Weights of a small transformer language model: vocabulary 2048, a variant of Muon for these matrices.
Each number is 500 + 50 x the weight over its row's rms, rounded and kept within 0 to 999. Layers, rows and columns count from 0. Numbers have three digits each. The size before them is the row's rms in percent of the matrix's.

# up: layer 3 MLP up, 256x64, rms 0.285, rows 4-103, columns 0-63
# down: layer 3 MLP down (transposed), 256x64, rms 0.128, rows 4-103, columns 0-63
up4 098:503420526503492501482507512495479443479533479646493515521505466539490503534506525416558499533492515481491487536556449460456653490383541567507453494538379516491400501588420447554513510475560469
down4 105:481486448490495525567529551506515503488524525397522396518581521465538524499539438440525479432592487545452514490500441440401551466527513461542340596478517561454509445498516523479525581585536512
up5 061:524490491554567466535410453498426508461500427494464491479430428541538581627568537576475557498569434470487514520492518477508459475552473545435475389557460568456532523614513407506520503501506529
down5 051:543422503490456445496468475516496564557475579594518497566411578509537515586489545554474435591511481465495543503552445561492597519397422576426470487475451548457407472518507451506478513448490531
up6 088:588541530422486442520512482497475537581503489416573553499579530496547491495449487533552508536544430448422402456475535495449437598444559507547534503507568463445452464585471381492471497537447450
down6 080:461567557477560455441518494519480534467524560565445499465492565525533574498559534387495364485546569444521473494467474538522513472376610534490438463552465485442548544455510488482420542435507531
up7 065:657523500568485441551452495502459510475510449421490450552455553494457604402483543458482496514525468441484537495578461486523458401438522511492597555436534499508492458393515556475543516527565493
down7 055:498539451451469458475445550474499433597490507563546550514431474512601515527459538561564407510395570597477524424544492530502504479542514521520540472476429412531510472616480433495423547474499457
up8 051:491570449373568489498546430550508509435499432543467517471495575453517537524450548445536485415444475446622492532495393480513522548574478521481499559488430465463502459564587401551499518494503519
down8 052:507506459454469388477507541431529594537439434457409537495481541563526657525524526515453513502557530439479494495492436490546558488466478488472554497456524469614443475587492461461572519409515485
up9 101:503395462494485538492558526403552530534545434395511478549504505498519529536479536449510545498474592593384527508438584517545446418464564439541471491515461429543495530516545533489471601426546495
down9 087:562529496462579505504552569452385495469463526510546495490542500608481519486490531451518553570562448411502417433474484451462454543561405551464591532411547443517471479498463544580452444514521544
up10 056:504477529502507495470498585457449514526574476540527580498480544519483465500507445555546520629515526485479504442478462532404464488460467557422582559484614579488527454503433396469558534374478524
down10 052:486471501504568494538507534423414576568436536474413631540479444528617497525488603586495447473532442525482539493416433499539461536492553531485421473455449456452543464471529557478522489470453497
up11 099:502514478574459594542530492455625484498528394470552501512452544508502492455498484449553449506393570453489458512587405426496540458546571480494529445468598484532520513550595484541504467456428521
down11 093:504597478472475507476565590488396490490528541546567428521494505476504505452530514333522512518527473491541483435511545525477504377424536530430481513514459588487492477437540560452586569538505452
up12 119:487468487456508537411541517395552545475439421483441592485594601534555464486549526529464461466472506487533508495501474414534536457549488484521585603488435481553521466533450487561450596444511416
down12 125:454432593486438541463496495642516566462424541443516558519520483543466551548507521546437541520501514508506483559467425531513378415481441430474597485457436618481538530502514490472529476491481529
up13 099:553479461446584509430532501466516543440453470527438477466432539527509484481454520535484520552459529524434457470468517511539622476538491475489458535574411425436553566464428570503426516533575644
down13 100:569480552531488540491530528495456389525558530458566529532567552599495505551499500479442435524569533459474620539417457420484491536442555479497511538477516549392497431441416563449442493464464521
up14 125:466488494535536532495500577438538495502465566504465419551544540403444448438489525377468470474551587432528489459535554479534477435575564469522372549477506450553496442541542515497514501468442607
down14 130:507529480491469488511472481424444533411525487409450486566537480491527464481463463467507566520474434517495471548551380458541521602593408626488538515483518514494461534555479418531465566609534542
up15 098:517441591461483539469515464442541530480517440557483485534465460574464585564514459575574472455502463480436497520495533527423510528497497530578395540526401437512572435514556487596483588527509398
down15 092:567499475501445483535554511547454503513570550486475458615582512484510398488550563350581497552491480510490491579525483622515520462461480506502425464492517486392489525486443469512406448525514491
up16 132:550514463565449508459489581365570452486462540455524479477489530511463369521493571564553441483559494577453469457535556476587457538572460512482443501426514454567517443551536531492441434483547531
down16 161:440484470486556461438432517463447572495443474470484569603566510543543426465528534483485529555491555446614524487451484578536449468603553558441446495549463443479423469514477510577413461559504478
up17 104:503513530420489425436462504508548516432406595569469472594515565495484398532523509558542537568427529571526415503452593484574523489451509537530565430471446542582463457499488512472523512509463435
down17 098:481463426526559492547528466557502475448437525587444401507457440489485551481525468497501609523453549418546397583518505487515513502452416520457509436512497530514618539546465456570491419484500590
up18 104:465479459588478525447468539523543487453527554497536505481550539505519540437436438480514479528590395435576493474509522365478482538515486508558486525580640416466501522553493462536441580518440552
down18 119:413445489467528495420561481509500468478529604467440466447469477503513520480540459485485555520575545547437433448473513432489461448411566582562462495507565527495500540601474514556491549529390617
up19 067:484553517470536518399426458424601542458502524518474491551522614527493390460451497501511474562415652540524485478484503535543468551438589505494465519499446428484523474519480537532468560533427479
down19 063:502479573413530495495479527469418458554554483517465515461486542561514477523530517462493517537543413389441445537440415494408446536456513546452565531461536512580510494566520412505514602401536577
up20 096:461590485534529495537543437520484535443566475502509488483493498487610591446465522471501425519453511410530483559481501532461480506563481503346459561564544474435429464454457433523508594493576571
down20 106:442436536512520454496424430562493479435439473514505562454411532551513505417475513497475504462488476595598509544530513607471500606536434551402555436493447451510562591463500490569494482540495519
up21 109:583525468536530433554506465525668530497550460546482512466498485561438485487453456491509382489463492442507521477553588581471570514418415451587497542532510524493516544446477431529425505505462459
down21 110:542542513465492537531506527511499378566424489526518578589546492566529479498506508478503499531482458477546547506539514473563343498442600486468413507543522533546423499458545511468449368445488450
up22 096:518455439487590457514563489489562490455518551465558408441435510416576584538510375448531425546546560509529547422515502492496515514493524523453475455535529554586530440578426455488584522501535485
down22 096:591572480396540537430476520571497519455481512448547495551521585473590475452521421463471544563525466490490452515581435488599578541463417534481563543485532478525487484526493419454542524529441402
up23 105:530535473426488468484546612517527449520510488547472457562560493458558419443410507470510505623394493494502505564441527426511500395528521537559572577481460480499517512483493466534432470591466423
down23 104:476531558485533491606403434575545555464493598486573503495473544526494590562448466553479567520502545443446524473426495451434546426489500475516567494513454505599495546439515419408461480456496456
up24 103:436498447645598513420445515516532482483493511544567417495459431576539499422424468555452540491487551546507518413497580484532469481502457444556495574587416509503466577548507492488459527501483471
down24 105:406478520456420416480442471496481485585552503536505530455493627611533494497395488448558497462449544550485465481454532506549452517455571466587493495555510452443504555511486467521598541477529412
up25 096:437554538549496439566494459455490518531441466525591449429535456522445448555464492535603533444529493516444522513547462529540461524583591484486492455550395443484428461486577465469504597573426548
down25 099:500482485453513560516505469455418521487486509483471486412590588503571498461595460581472411585505472471441451588609491434540498520466442473448458488472523582521558531455526501518458539450538391
up26 117:463574462606472612532460432404600529548545525461517504465457463488407495520472615503452490475459498491544542496498480570534446550505511478525471552506435397420484528506532478437469423553514549
down26 127:546475464420519515521458449530444498459463492519575485542592456474553573568535359524599545509490519468444442535485530358464555462477471497444540469527532554564458481479489502503526604475513432
up27 094:646618535495525534498549471530469546414511558484466446448451503446526504521495465518444498511506413421561485512472510431514434573512385481469605486463496519560575516509514446429446554486500486
down27 092:593520528439549544419543480438591550522537518561468516479498439423526416472447431414544443489478538513536510502432458431502537449583508554517483479430476621524586447511545530510454539446552501
up28 098:440458531591545496535463492496456461453449401424569486501527543520506472509519501557510451628455550506452535536495486592458533426392477496500579487534454539442540536539462545478481389607490492
down28 095:526552473485472500473477507431518519532470620496501463474466475495492541548497477478553481454520456613530577355449545462429582544578496549514412485552481441570454459464442537452541608479477503
up29 102:484612571508564567514436408441541584462456521499663514460498520468545513465593449439549504477452553450534420462486558569457516577454478513461473467535500549490488463488463507470477572503496479
down29 121:472499510491509507445520407497476445473512541579449528497483523484471511477534448578557495526473527554318494459570541493526517524368423471482544517557475472575542518540503477523586548384490547
up30 086:516489470429480474462404531565491542471486409524502542528502519496524462533498482424504450468480628522555555470533541490426633474499455415485445499621487484495533613489442546537479557527457441
down30 086:555462444417457540464473486426549449550491602438539468500463420515508577470546423488494511466525545539480454566394486535526511500548473396486484521506473576566547479469459541542476602452605553
up31 101:485553539523445460564553491475511566485410465599647503475566478492496458462531509516524506461545476506474456455409460559477474520542503507461513536526506485450422526567576539463508623427460387
down31 108:542513518443530524487445468548495461546573567464480494446529517471430529508525432414474531539526501581530467529461570520367638466357463468490535495516526491512520585552536490466553503429474445
up32 094:420503525462447413509520549500494557433502431519529442561506524461469564461476592442499528527452401545557562434544515535569491409507394500508552513594523474445578539456482441532516450506555429
down32 104:540522473403519528536497543472586564479521446461521550444560521438485553414495565407485430512547454512515483566486568535544495477452394490478555587452557490513541394440555476572550538450544466
up33 094:474543559524536462475517516536507420490468535423510400395435492473457560527443557528469476495467625573551457406520499567432512508504461468549531554505417460484440471559496427566493575540446543
down33 093:484483406524456496507483471480439605514554411565486530511469500603553512528470439556521517405548499509490479550485456502534637468536503555414443527565545460520517586413464470430495540445446502
up34 097:508527417478446465443452497563598543442471563527534474558568523458459498504531558405556436481510463480477530464462507493489569389569447495582600544449599459503556558502483482419511490484456443
down34 087:414561439512512539566551452436573546482521472510564476552506494574548496499511462575464452421473508418514599454451503489482543418498419490514558492442567520598560491448427383492454492541522497
up35 079:511500389565491508501541512370533483515484473483497522475404553543468458473427603580520560448530574479569466473579557551556449521549476531538429487488517449480503491589579477490558449557470439
down35 076:563513563488517508454413548439512495554510605490494561558700481431481499510564455415528512552541487504454512481514461424574456501464460453448457496501576514513441460539479438501440528484483472
up36 103:535504519505454539588460431505462588422488459517474482523549510553544440523527470554544395540436465564404521473552480626415456440474550490510488432540490565458467528562529541479585530529429468
down36 102:522547504474518524508404493433511536485517545573430505467509545538418575514552597430513450546572450456489454463478497574503603593512502602508511485406520547467381484536471465503471434452463501
up37 105:402553520531477549497560436459528589441587542539590527445399486498445458504514571451431527558498582466393546520500437418456453417514510558486529516563504565502514493448543503484481547465505541
down37 104:436495485500586467408480431515475467476592540542444487483534417461582460397535410490596529489528550470557472478549547457432475607468552508418512527517559451559568459475535524513525514529464551
up38 099:519534394539523528534491494495569435474470542517541498566517552425431383481479457506453504578432612559560560471550453467435589478481464474478497479480464552540557426523376501478544521533510539
down38 100:561504418501568551470490539450420444594490505565476498509511496451620402388406541488560560525480471503604448525512528515529505479519552510454536552519545499500451462554411439513446509537500436
up39 082:526477472445535488508556476552506478471461593544550498547525614620443440463473494522538514551542483507442436409499419480442527490503572560436505452509440449545456519421527571446451596434530479
down39 083:515572507444495509498498479493539558410498476557499495575469436433494534543520545461582570503419580449530518508511541533544590442426468497479487538396493524434487458605537509423441455520535377
up40 095:450562592471485516445418498461522563456477550480557529585541562546445530480437569469481483513509396615527517501521424551438499443515466512547507566516432495473459486488515467546453424393540411
down40 087:473578464522557493469542394461582442605497542455458529477523452514527522510517468452561488388492522547519404402611478501488595486463475514508518498482565450439554605550519461453526526469506501
up41 101:537545519477521457453486423461472562500368519566414533501501535442496510533447473526511538534468543471556597478472596519555414456486456445577548511455529476437529501536392510550494461518587597
down41 107:504429559480406470585496443479420394464527582597540508547562511488457624529520477473583503470433444472500508549547547596423513452408504527495501533504506519468457573495499529470456488546483528
up42 052:552493542509515571532402546575532522439597546558436508460507502525481435461467412381531603481473452466475484514563511371450511513483450467456502520482513452575554531584500474437474455479460523
down42 050:505476441477453508464517464448469590550517452501518573525405461528469465515401509551539461474551479514490404558414502559552547568458512552479565481492576454513514516634523436430562535435426517
up43 091:572458366509467507575470495460543498518463450486562559540464600549491394493551479455491458544517534477484455500466520502524461586535555447480563586488357465541558484418504511516452525494569481
down43 091:544456589521518488431541515532487543508557531545475385511494472464473494455524528552488538574433448526470563496574571564424436390567471488513369412529501452473471523494523513529568466437480568
up44 114:491490438548466494492533520490447427470440508490512565519520474517458556446534546518454618467385595451601454473509503407425496490461510493549529539502425446583492539503590474489464630500482519
down44 108:493527503538432460563462481404562494458496604517469542398468504508531493528545515474540370436507460536441472509521413443457567540540539591501498512484552481598576563455467542415529536447505526
up45 091:600540590486486512540414578493395548469525454509522497443480483508544510480497490521566583506508479533451559474506402497457545527550450438486493537460445418494443646533397505503556512472495438
down45 085:444575557530485521597434538512407471501492412482522488475462456540478564496546537521469543568511476458564607425494495440519538503454573450494512539484452485458432535557470527533405495490444648
up46 095:551485506556517493565470557579536594534505509463529543558472585561490466466468471467499555527524467546534479570594418476483488528515527460454515385461503423450469545404421370554479476449466480
down46 090:423540541564433506460503427404475542453456456455493490537545476458535543571500480536525478522541488470500503428469473587450435502475448594531399482479504579482569516578563569384540493564506567
up47 147:511516463409508552551480530549513489417428492502573466535437436507458548492464617491469497546467501549524494561485529528566453501432425443532562507394413498527484524482497458606463566562585427
down47 139:540435514526512501439461552539446478473449459503569541573507390438462507464547570534460522585527474550567471462468507550476394427467482494608581546437559491462473469525525478522396477557470575
up48 108:531504464539526522495490436525494485480492502419474438508542577469450509356537535509534538496462418558484427473529560450417424414567564522542463504507542588458543487547571427543483570564580480
down48 108:479461473544568453467562487529519521520503475448462488472468497464553637590540506516469472503628525474569412415438524434452541515493537544482529536399408536565497555462492498409469572506482523
up49 105:517472523529491441557520522515543585453488504531521504431534495436463519419420419520547444493579426440475551443489463546413463483520502451404506522609536463472388513500591515558537499471603498
down49 103:485539466554560506401425581433578487561491497550549497579380482518496476569466382410470430442548494503541448503498547490467465517547571441466500552494482545497460553567538569456485460453524500
up50 099:520464460505515494467537514446362557524500377487435474539582539523494530565436472469526407462494483435447479524513467458470540505483525532566551515558456489556490540491508361536512549545503631
down50 109:453539486482489405471447521563534468543424485448499465482518567500441529485516473541532435508472583530481551468459500524578598425489579486486489527603474393578505404479583549487545596483459455
up51 125:489565491590489408441508450498486454477469478585468392468484550511464480534507411486451479514503578458509450554518498522447494506573394502473584514519448556466524620502486528618447550577506477
down51 118:537551431565460513515499522411495519526478475631432545431559541514423540484431580539482484567495513489526465496459422482460540532565419469519463531425437561513502572438480488489418562568452573
up52 112:457509510568491525527499517365519422509518476555566442438539531580464476503447586495582531453530463571568499501471539464452494535620444530549404426463457443493572538479529577515500469465466454
down52 121:554552512477466541492488427547500485488538470501480586540552502400457472512534563511547436579521454498456453411499516566494471450329565403501502530560502444518515526507596464438508441481568520
up53 135:500485405532424482644525478530544537468609525475528475472510497538451491502482491513440495556401560539499428506509533504442522473501354487530497588524521436469463493502587475506614556521479469
down53 122:499578533483530402394425568490460496477500461502488523530452503522526476470328492513493478496560522397543580511522465577577482514555591475441553487542556498462466555506509536450477529561485433
up54 102:510546403515469499476509534495486622518454548513450506515477516487402541426454440473523557448421508459512473402580490487508487505455435461600505531662512515503501550547581504467548568515458507
down54 106:450427540433550499436499535452453513547530558493504505418400557538524551496437570447475441388540522590545519468495469588584533504491568492471501440651483465511551448489491528481515521494480453
up55 065:581456492513589491486470633546475536480469562460455520434504476571517548486450609451461500517553489536439500554516440480549410379499484580507483409491464516528534535562484470567512495517446579
down55 062:580481533483558534417475544486412464531526538435474529584534523555607514523653467550496470480490491443461501506460524504495447501419488493451549430401574582511445460456491505484442493431464551
up56 125:565485465476526452500524513472518543404510591552442578475538458439521510508476528487512587613472551478555436547416482473499478408511467598476486451470378458445597535503505568495440464524483465
down56 128:546542553523441483570567477452648413522614477432469535400518414473488477489479514508436477521476425506551518546482474517472420531453495418482511468547556562534603537473478476528486524498490567
up57 104:539536491555502604466484462429514553540399427556437562417498608578519452504442548529510506520594519455481512514556464588454511541510514557438592475430473459509522468463511443444458456469491435
down57 104:478484448505434596592561555421476524469495434442534461558473510480525485529554434479507570572580451546554459457520513479401403543422594482489440525529514580488440435484452482542502547493503559
up58 091:499531390532559549480455433531506481459490447557590507552494495577528532499394532473499442450483476539521526439528503395548531476533493480503450587489448380499472460604519473535529406467575552
down58 096:506438590489517437550505499516471462561533513536576435404578484438478452468484451460525556526536481520419484479675542488487480479502491473465548493501603427466430462511483573499591447535470472
up59 087:560518465409466447506588525506541508633482498554535530505430499494473496561465455567506389529410392472523486574509552473464484465571575479499497544437465487455493524439533459410535581499502553
down59 067:500505415471442529531399519460498535538501467496491512447552503561530471561491621507603447451467420484599498515487553505473500447571486548422568532436474451522420505454452530603500555425451523
up60 088:508476490372516438484510588496507536441460488531411529524522577499501581543503530522453497446524470404576395505522593513450577445571515517490504511554504463477514592426549389559507517489487526
down60 096:497511354432457484551479485415491462514523498531534505460554576494471420529587391481445498496500525420545447464556580543417531541417522505498489525559547500551461556389562467511513536528508535
up61 099:509481545411489507531555549574500515415446462552527458484535563539543450507509524544516570639493471443442502504423462507495592463596436578430494469448524483510510451499438537411563553439539466
down61 103:487480489502516573584385491554450470565532493472517460496414478570549494481438458530533474518457516559472425517543548542559529399431514381455602480496540478521466454498537455513499473471629447
up62 096:532483476523502536451459517530507550467439437525538522653508547433555526497513379487519512557498527498461488433485481456536503445515451478507414478616579506573593505461449386544463488540496557
down62 105:535430429533468471369427442512505526513479554448540543508518426535484542492534447536486451452510499546450514534405453445503572513508506518444542522585480424465553606475571592445522562468585489
up63 101:556432492498431564534472471488529559483428497511475551426547460584445517505455539470484482476510541420468496507510461443559573554495499390463432481530461443597591513478537542436585560403543563
down63 096:451547646550517443525456450365508516501552533468487495496529506477410568484450513495479477540437435576457509510427433474491484568537466497521442470515555535472541591586495439452492508498563590
up64 099:568468466500454605496442513504568495517503485531511432494498569511433566609530493446610492538502517526589530471428492567505460524568545541495456485467479439394526510570428571527407455512459441
down64 107:451492401493542536467502497574500473573471460484472490470511487477555502556523454535476474486530581614449483468539562464513604504387510415431603467469536494430556478532528496432385553536547511
up65 101:460494506460496571528587463438419541497500528436555456490518524527510527612488422521571398476522546545411507523514499518384559466495401485455476580590437498588565508477550472521464508520487462
down65 100:520480466597453504423537561486481478519531408549473571551487480501583452491391485516400569564572468498601554452482503473439456594431524515558572453476449524441557515526513509494432463511464497
up66 132:509527622527607525485431503494467522545500421458532501481528548534457470531559516561557450528442490479485418409573469491531475391498532477505574536485607468562476486483459524386528458431433503
down66 120:565512575494516569469511473476556528518563497454487558429473495476528548523456456551456483535585491537411380513454502513394452645442457494500533644473465529517536515500437466464520483479500463
up67 072:488452511494463529546607601544528505492475485559475381496458549520468558542460537460579492517458577389532501577561563508470497496500527444520385498535515414573433505431554524494533559448487503
down67 078:477498498438494515408514469509540475483520526490405491517565511518664551522591474539452512522518426484594523420444493516489462570501484505514487439467491542589493490544380549475452546452546406
up68 096:481357494559478545559582526452531562504502560540509502477490584461496536472572537441483493503549483448499369451519460467509473563454501575484447565532532447525550567457505523405520455519616520
down68 082:540473489493417425482521478537557528575521550476412448491529544551516505530475542606503422513384593453553557492468537539585461436546457507458432516472505488451487497435481464515452580543600435
up69 098:482538593484579520567473520487445416425454503515461516498508504469501509473434547468505562496550469471518523483662465445372461550526441458565502532489562546517533490551410449508392523530539523
down69 099:533496423440512363458458455532497493569515586549531497535446503536475544526402456431511508428538559501483546520540608456551525457478494465572501407464487501537455543576520546618497510465463450
up70 102:506506476508465579539502498523489470527393455463477519649532503531457471504437539489530496540499441539494412532584533524512467449367490372603441508522453460499527530484578560486461542523533538
down70 099:502485556558532603487515493507519576498532560507532426290494463482517506507580451562480508511507605493490503448424460433426493577485497480516533478498462570590497436478520484502546455503480522
up71 109:545611377509464480524554493490432460504426485519514550473462467548483534480482628510437534617503433532553422521467497458461532480428558485474541532465541433532486532564549460497467435496564583
down71 101:589590482484489511541505485462517542466493594422451425365562495455538519446542442476591556536456534478491505527434501417446437522517456491581525491494587605485474468492532523505581490495434499
up72 105:433545528579449463491424509476529451447486369421470419486540447505525484541432471536510493534600439500498488513480456607447532461577464480488507540584504593504466596551530476502523556531527426
down72 126:491442492527507540484426514538499475514502478483450469460510497544505497468499421511573569523474519458426489460541507569515529438616365577449429501464435515462523511596512642497453501614475506
up73 102:500431512514528441605460436522438555550565514460465518502495451570463518530429536561489505505543574552431421582455570474513448563480457492448459530607487511501428465447542402497493562401494473
down73 095:446501498466539518546439547439480508504544541539581629543454529429498500472471484463587486451459475519504561579550419562484491447434524500537498438517559473346553564445477455475508485575439521
up74 117:452524535498457542588509554404556549571459559554451478456371579583432468528422548541510524459522565497427509490544538506489454463442617476574451518492510469488460469520487477460506467473444425
down74 120:503464485544509475473494559520500521496441425454505485463551441393587412459532557525613486466476445422469543586558553557494491533573410544535449438462469490497483490486515581483455523528598589
up75 118:427421522574453471552490455426584484483474546543494451405535543443471526455456511437508494549552570474436513459572519539569373581580399551509449500506508450526563432478523492515515533541512513
down75 119:549556427438504535504447552468451512430487505415460552514539600537494546586524508534509493475460439470447603577543446502540496425590435531497432487537471514507494463554493516428491609388473486
up76 087:543557485520555542578499448502442545519473614554622446468553465407453564479541410540556512513454462404527458578587503466511466473437490489482496498493412530451558509570481437542540494465516478
down76 102:528418477455474483443527609504467477488561502519619537490531463483624512480561476495530461486481499428561644450471573468457492458440547446488569442464493490528535579495494478520427430446499548
up77 087:476537467513429484567487493510528632483398524401570489443521476512608489484444518511587498502575417423486478495546556566541536497441469510498371477493483485476438468511443548483468494455578481
down77 092:460548504544414520482419481480592449544525493499495549486444503548396597473487620509505506558476451437479537589536421578501448524437524586478487475521492515481527553457428411481573424483506494
up78 098:485549510509483545441468483435488485577537549462510552463500585438467468524522544506486414402428571493470466497519445488479463476534498421513583559602516457497484569496462432519642448547528603
down78 094:634546427427405462508477426538512536527570498580460502479592482604524508508485554567412512437422419540524538456446427475460481510529527501506550513480508528553537477486452480547535486533406491
up79 093:526542502553473504440444598470467622427557473403485507504454453461511557417448482502512518505487513489529525563498392510405499556504535438431478551550543485467570494479437514495554579549612514
down79 098:461437621525503483500490516484500471489530422537461495520498403560527463487412471493455469508476496565546524528455587558478462476588530505396412415502485535468506479466584504447613521566516601
up80 103:472509402537581430472475507483538520470499427486419503535480559504480589534557454603433428454522592481458427499489476473559440481547492501449424608495496509461548543571542457455516564469527413
down80 089:451521506436526502517643509509519478426570528461479404461546567572582450527488494454434550520452563536380530489538558485463514494414470524568494446528448486515578535460558453504556431473549505
up81 079:510556430522517514466409495584544515500469515555518544521536510485400541446549579506467449487467512435529522515519518450419397432489495536463488590488414471446545540538489676461523548484492463
down81 078:417590519442545603534549496479576534482556510465524484481430438495564522480528463528548459436509513476552478366557440495488560524484569479445524541471401545496575434503554502398458514569499497
up82 113:477535570563539405481463480430499493487502576550563502437602568528455548567486465502510452510553533502578539437552548422469522484527501434438553514535582438506430429385451506501424532545487499
down82 119:473481523433454479559514572620418504487549539535487367465466432510571341523516488448533478531581468595455477465510532525497490508476569478488522512517503545473453529529517500522570469549416447
up83 110:456459477500544445494500579527474496434566505418476473528515516513450513560457563504476487559524626490461511590470508472483489425430548524387563459467461430521512482523472549625477409501575582
down83 110:519486504451402481517525379553500473473463563526491496363547534459493431470533570455412506572550477533514506461568523456493543603457490462509503492526591540582434588502463460532487553438512534
up84 122:499445514548482456401611519555495598513449484490527433515476480466557483522493449455423503508443618474490477544435557419459446453529475465470452470484408523519464550537514523590463515426592568
down84 134:478438577459557579511461567512459538513469555539450433497560501465483527483557483485476434534415626529419444514550518378523465500491433472512451507449543565556556439574502566545457554450515466
up85 131:520610515555535520559394565589485513463487491472608422503483463489472474523450437542432448525545436485480421478556481467433525432509475426509450481513555546561536470519461446512556571474498615
down85 139:507464504507457511536460491436482466482520465485424503469617519496479466520531407478580469525446472505467523516491494534528458546481412615506597551449552444551475586475461467491518494691469502
up86 071:493483564485574528364438506473491508578508570552533524525531456400485404498474531547515465521478634563533476523500533440490467477546612502490503589470451565607506499544499495521442443506490505
down86 069:410511488495407457439544486518439479501428498555483449556433477514568525476413596533538554493451582537557446487534424515562530596496421524455432541569462432568422526531529482506524544525489449
up87 101:510414432453523481516529507545512454576418511502520389528512425505482598498372498412502588493452502536553474532518533456485422512546491496424565434572514420595561485484468548470500517491532523
down87 099:486577503479568427606534464470410497506460488476499496432513501564514488472583463455567493584494477490494479451546538466486527499393530487467518460481518517578397397429505521518538484512513660
up88 089:454485549527473482531497436548479520476562493490548603467480444487486450432502582491620491497550457554555406502462502534377391583410459566423527545501502467490454485482493463553553512568512524
down88 067:565457560552466550461515535487543493562422538531475493506485531382530510569479581561436485510423462496484518442526507594595456493577444502433458528558448463479412488560518472466388558444533516
up89 119:518409485469508544550494404477535493537493446529449649587467516467476494548481480542483407550469464518448443526588437518459430541429498494528565588497463493521498582535484452443601477465539532
down89 111:530436524445478528506439449535455584462476528514511466476532606496478501514544547467517359455630476481459535479507490424438437603634492541501480562478524514564506510486507521509536493438429453
up90 088:554512489429545539418522495469478468577482516526517528560505491429463503451535579474411480538489501485538537507411465451473472532555541466495411539621563457643440507520459498421486507436412542
down90 086:440518605530591553433421426394562541498500476477588482491513486499507626439549505490527507436442476435533493460497548541535479504504484467545461558499415481489557402479462471536435476576500557
up91 117:453519501562416541514418461499554500522532556543439510543466504546485507523484461537553541482435539508392349520466599570470421515422519408543568490488455498475513531546587518487446579526507499
down91 110:490511548507529474500557491546502581560582493557469547504478540444599424385477632475494468439470482514501471482387530489519493443484525466529526508538613452424440433555479412555522521509492478
up92 116:466474560503479538568450483537494589444390505466498494467454511415522582532495498564446528471527562471564473572504620461559502525471443419470468451586514490490537548399558462526441593506468534
down92 099:451515530509470565512536553479427487431477477526472518558530457461470498505470401526555520616464523464515521505462432429502559512543374465518504492415549491461566541480543491492606561544416623
up93 102:631538484505459470549576481602579529427527518512465460607481534459471539416426550536537450474552413520522477474449471486410459550444481561478446496468508558502547518434469463482511538594495459
down93 105:501549482479456453484603490437548509518523617441527485592495489549538537534527451512587480482421410497482481514499480403553422574482524531523479483493427609521496482486432508462383560486565467
up94 112:539435508456415545494511469546510511472469529561460539565521547485454488472605624517507528505425558631526470466499531515492406480474558416421396410511520506482456489413520495525482494442530528
down94 121:467428480495412516522433529587534451582556558567494486443441546487453469527409489540486444553553495515480584539490555512456506507461401562444565445499475515478572579455471601456530445539435469
up95 083:542536429439498493500436536556501510504435539476502455535454494578515446534425449412524519549491439467587591511557507480444544531607573371507473467501541504466470510536368536443539505465532533
down95 072:526484522482535538507474367431483470496397407469467566498550543577502387493461536560507599448490575520511567575451506492526488510451480496509521428558428525464558442487433479554590529522474498
up96 102:484470432572425486439470490495385624477464523543430556562488449546532534453554571516478520528549526473425482551550473430378489573494454565473520570478515504526416571526505497493512513552461446
down96 099:447484429480443511509491475578517512530532489480504528484548535499580481443619455571510507554488502488469529572499495376417576545478511440511459556443466500609493481390536584497469491396548464
up97 101:532538484426492542425464469503421501426508493429495405510496405504470513476555498514572432484362570475451493573540431530547523550517480471437477491538525480576463594501565472552555586476561511
down97 105:485447495546540438577563573456474434517497453577436489526483541434531506518418435559470506537580552440487561486454544476453518473428485566525543435529506631394548511464480459491509485587426517
up98 065:576422427470522471413489529548557512439612528403480529511489489467422513466563570558456610542458518451445451537513404458487504477544442522523590499510464550531604543483535483468540508506530534
down98 058:489474469447423430502490502475497476544585463466531489518444574455467492534485483532518605390572423475528494562598482514511420577445510546395482490450495466505577584531473483479493524464624486
up99 075:432462544499478583514439652575543511534519485450497499419478504378548415470494526508487500532520552544545477554465516476481514451423536585485514496504429583405408521536505528509520536520505417
down99 078:495566555467569489493522409476544522553538521621539469529489577549446496448475492473456511545512559522475580455552460452614440441511545518461462518438437514490498410413607512434491480429461520
up100 115:490558601568521550496492490512508532482466478580522502511475498583433527523432473396488541519565588381547496510469379539442539512458478478466518471575528566490509427486477421540441414478487432
down100 106:382524518497541479461531575485408468544427501548514491516533489523571481442429503409540577563543524500572411505482518568446435493535548521524438498412464528445468514574504563534492435585428544
up101 065:535440611443470537477530510442530492554430473481525542512519528540503464525602496520546534486521445523387591509578479505554465416398517492566477489549376486600492496462493425473434508528505534
down101 074:477457522568397486436502453417453544546467489518455490543549495514502507573477504588464489471486558518457493509467565558561508484431511528475579500525512521558480423487502604415411494557495337
up102 113:487571517564442555494549464479477477505541445564578439506576512510513482472524569380531551585498517459509436460524459458421530495438567542520475566454419557464466454485547499502351450549525465
down102 112:482482501435565493482486535533490505535571405481448503516473513454486498553489509537628518447621532532501557499499474572512474413473466446476382540507496570431575499521345511542494504554451484
up103 095:532490562585531466416501514492586418456484457506482487539484517488452535528516549477545527611583553443508540545501396501452453546555500430522382473509466499491530412500422547549519435429586519
down103 094:396431416524535414522475506518505491531595528563561538531445418467474504570528519510438489537534579587523494455455538496411582540527452585532449490508569433485445462474578430459491473525454526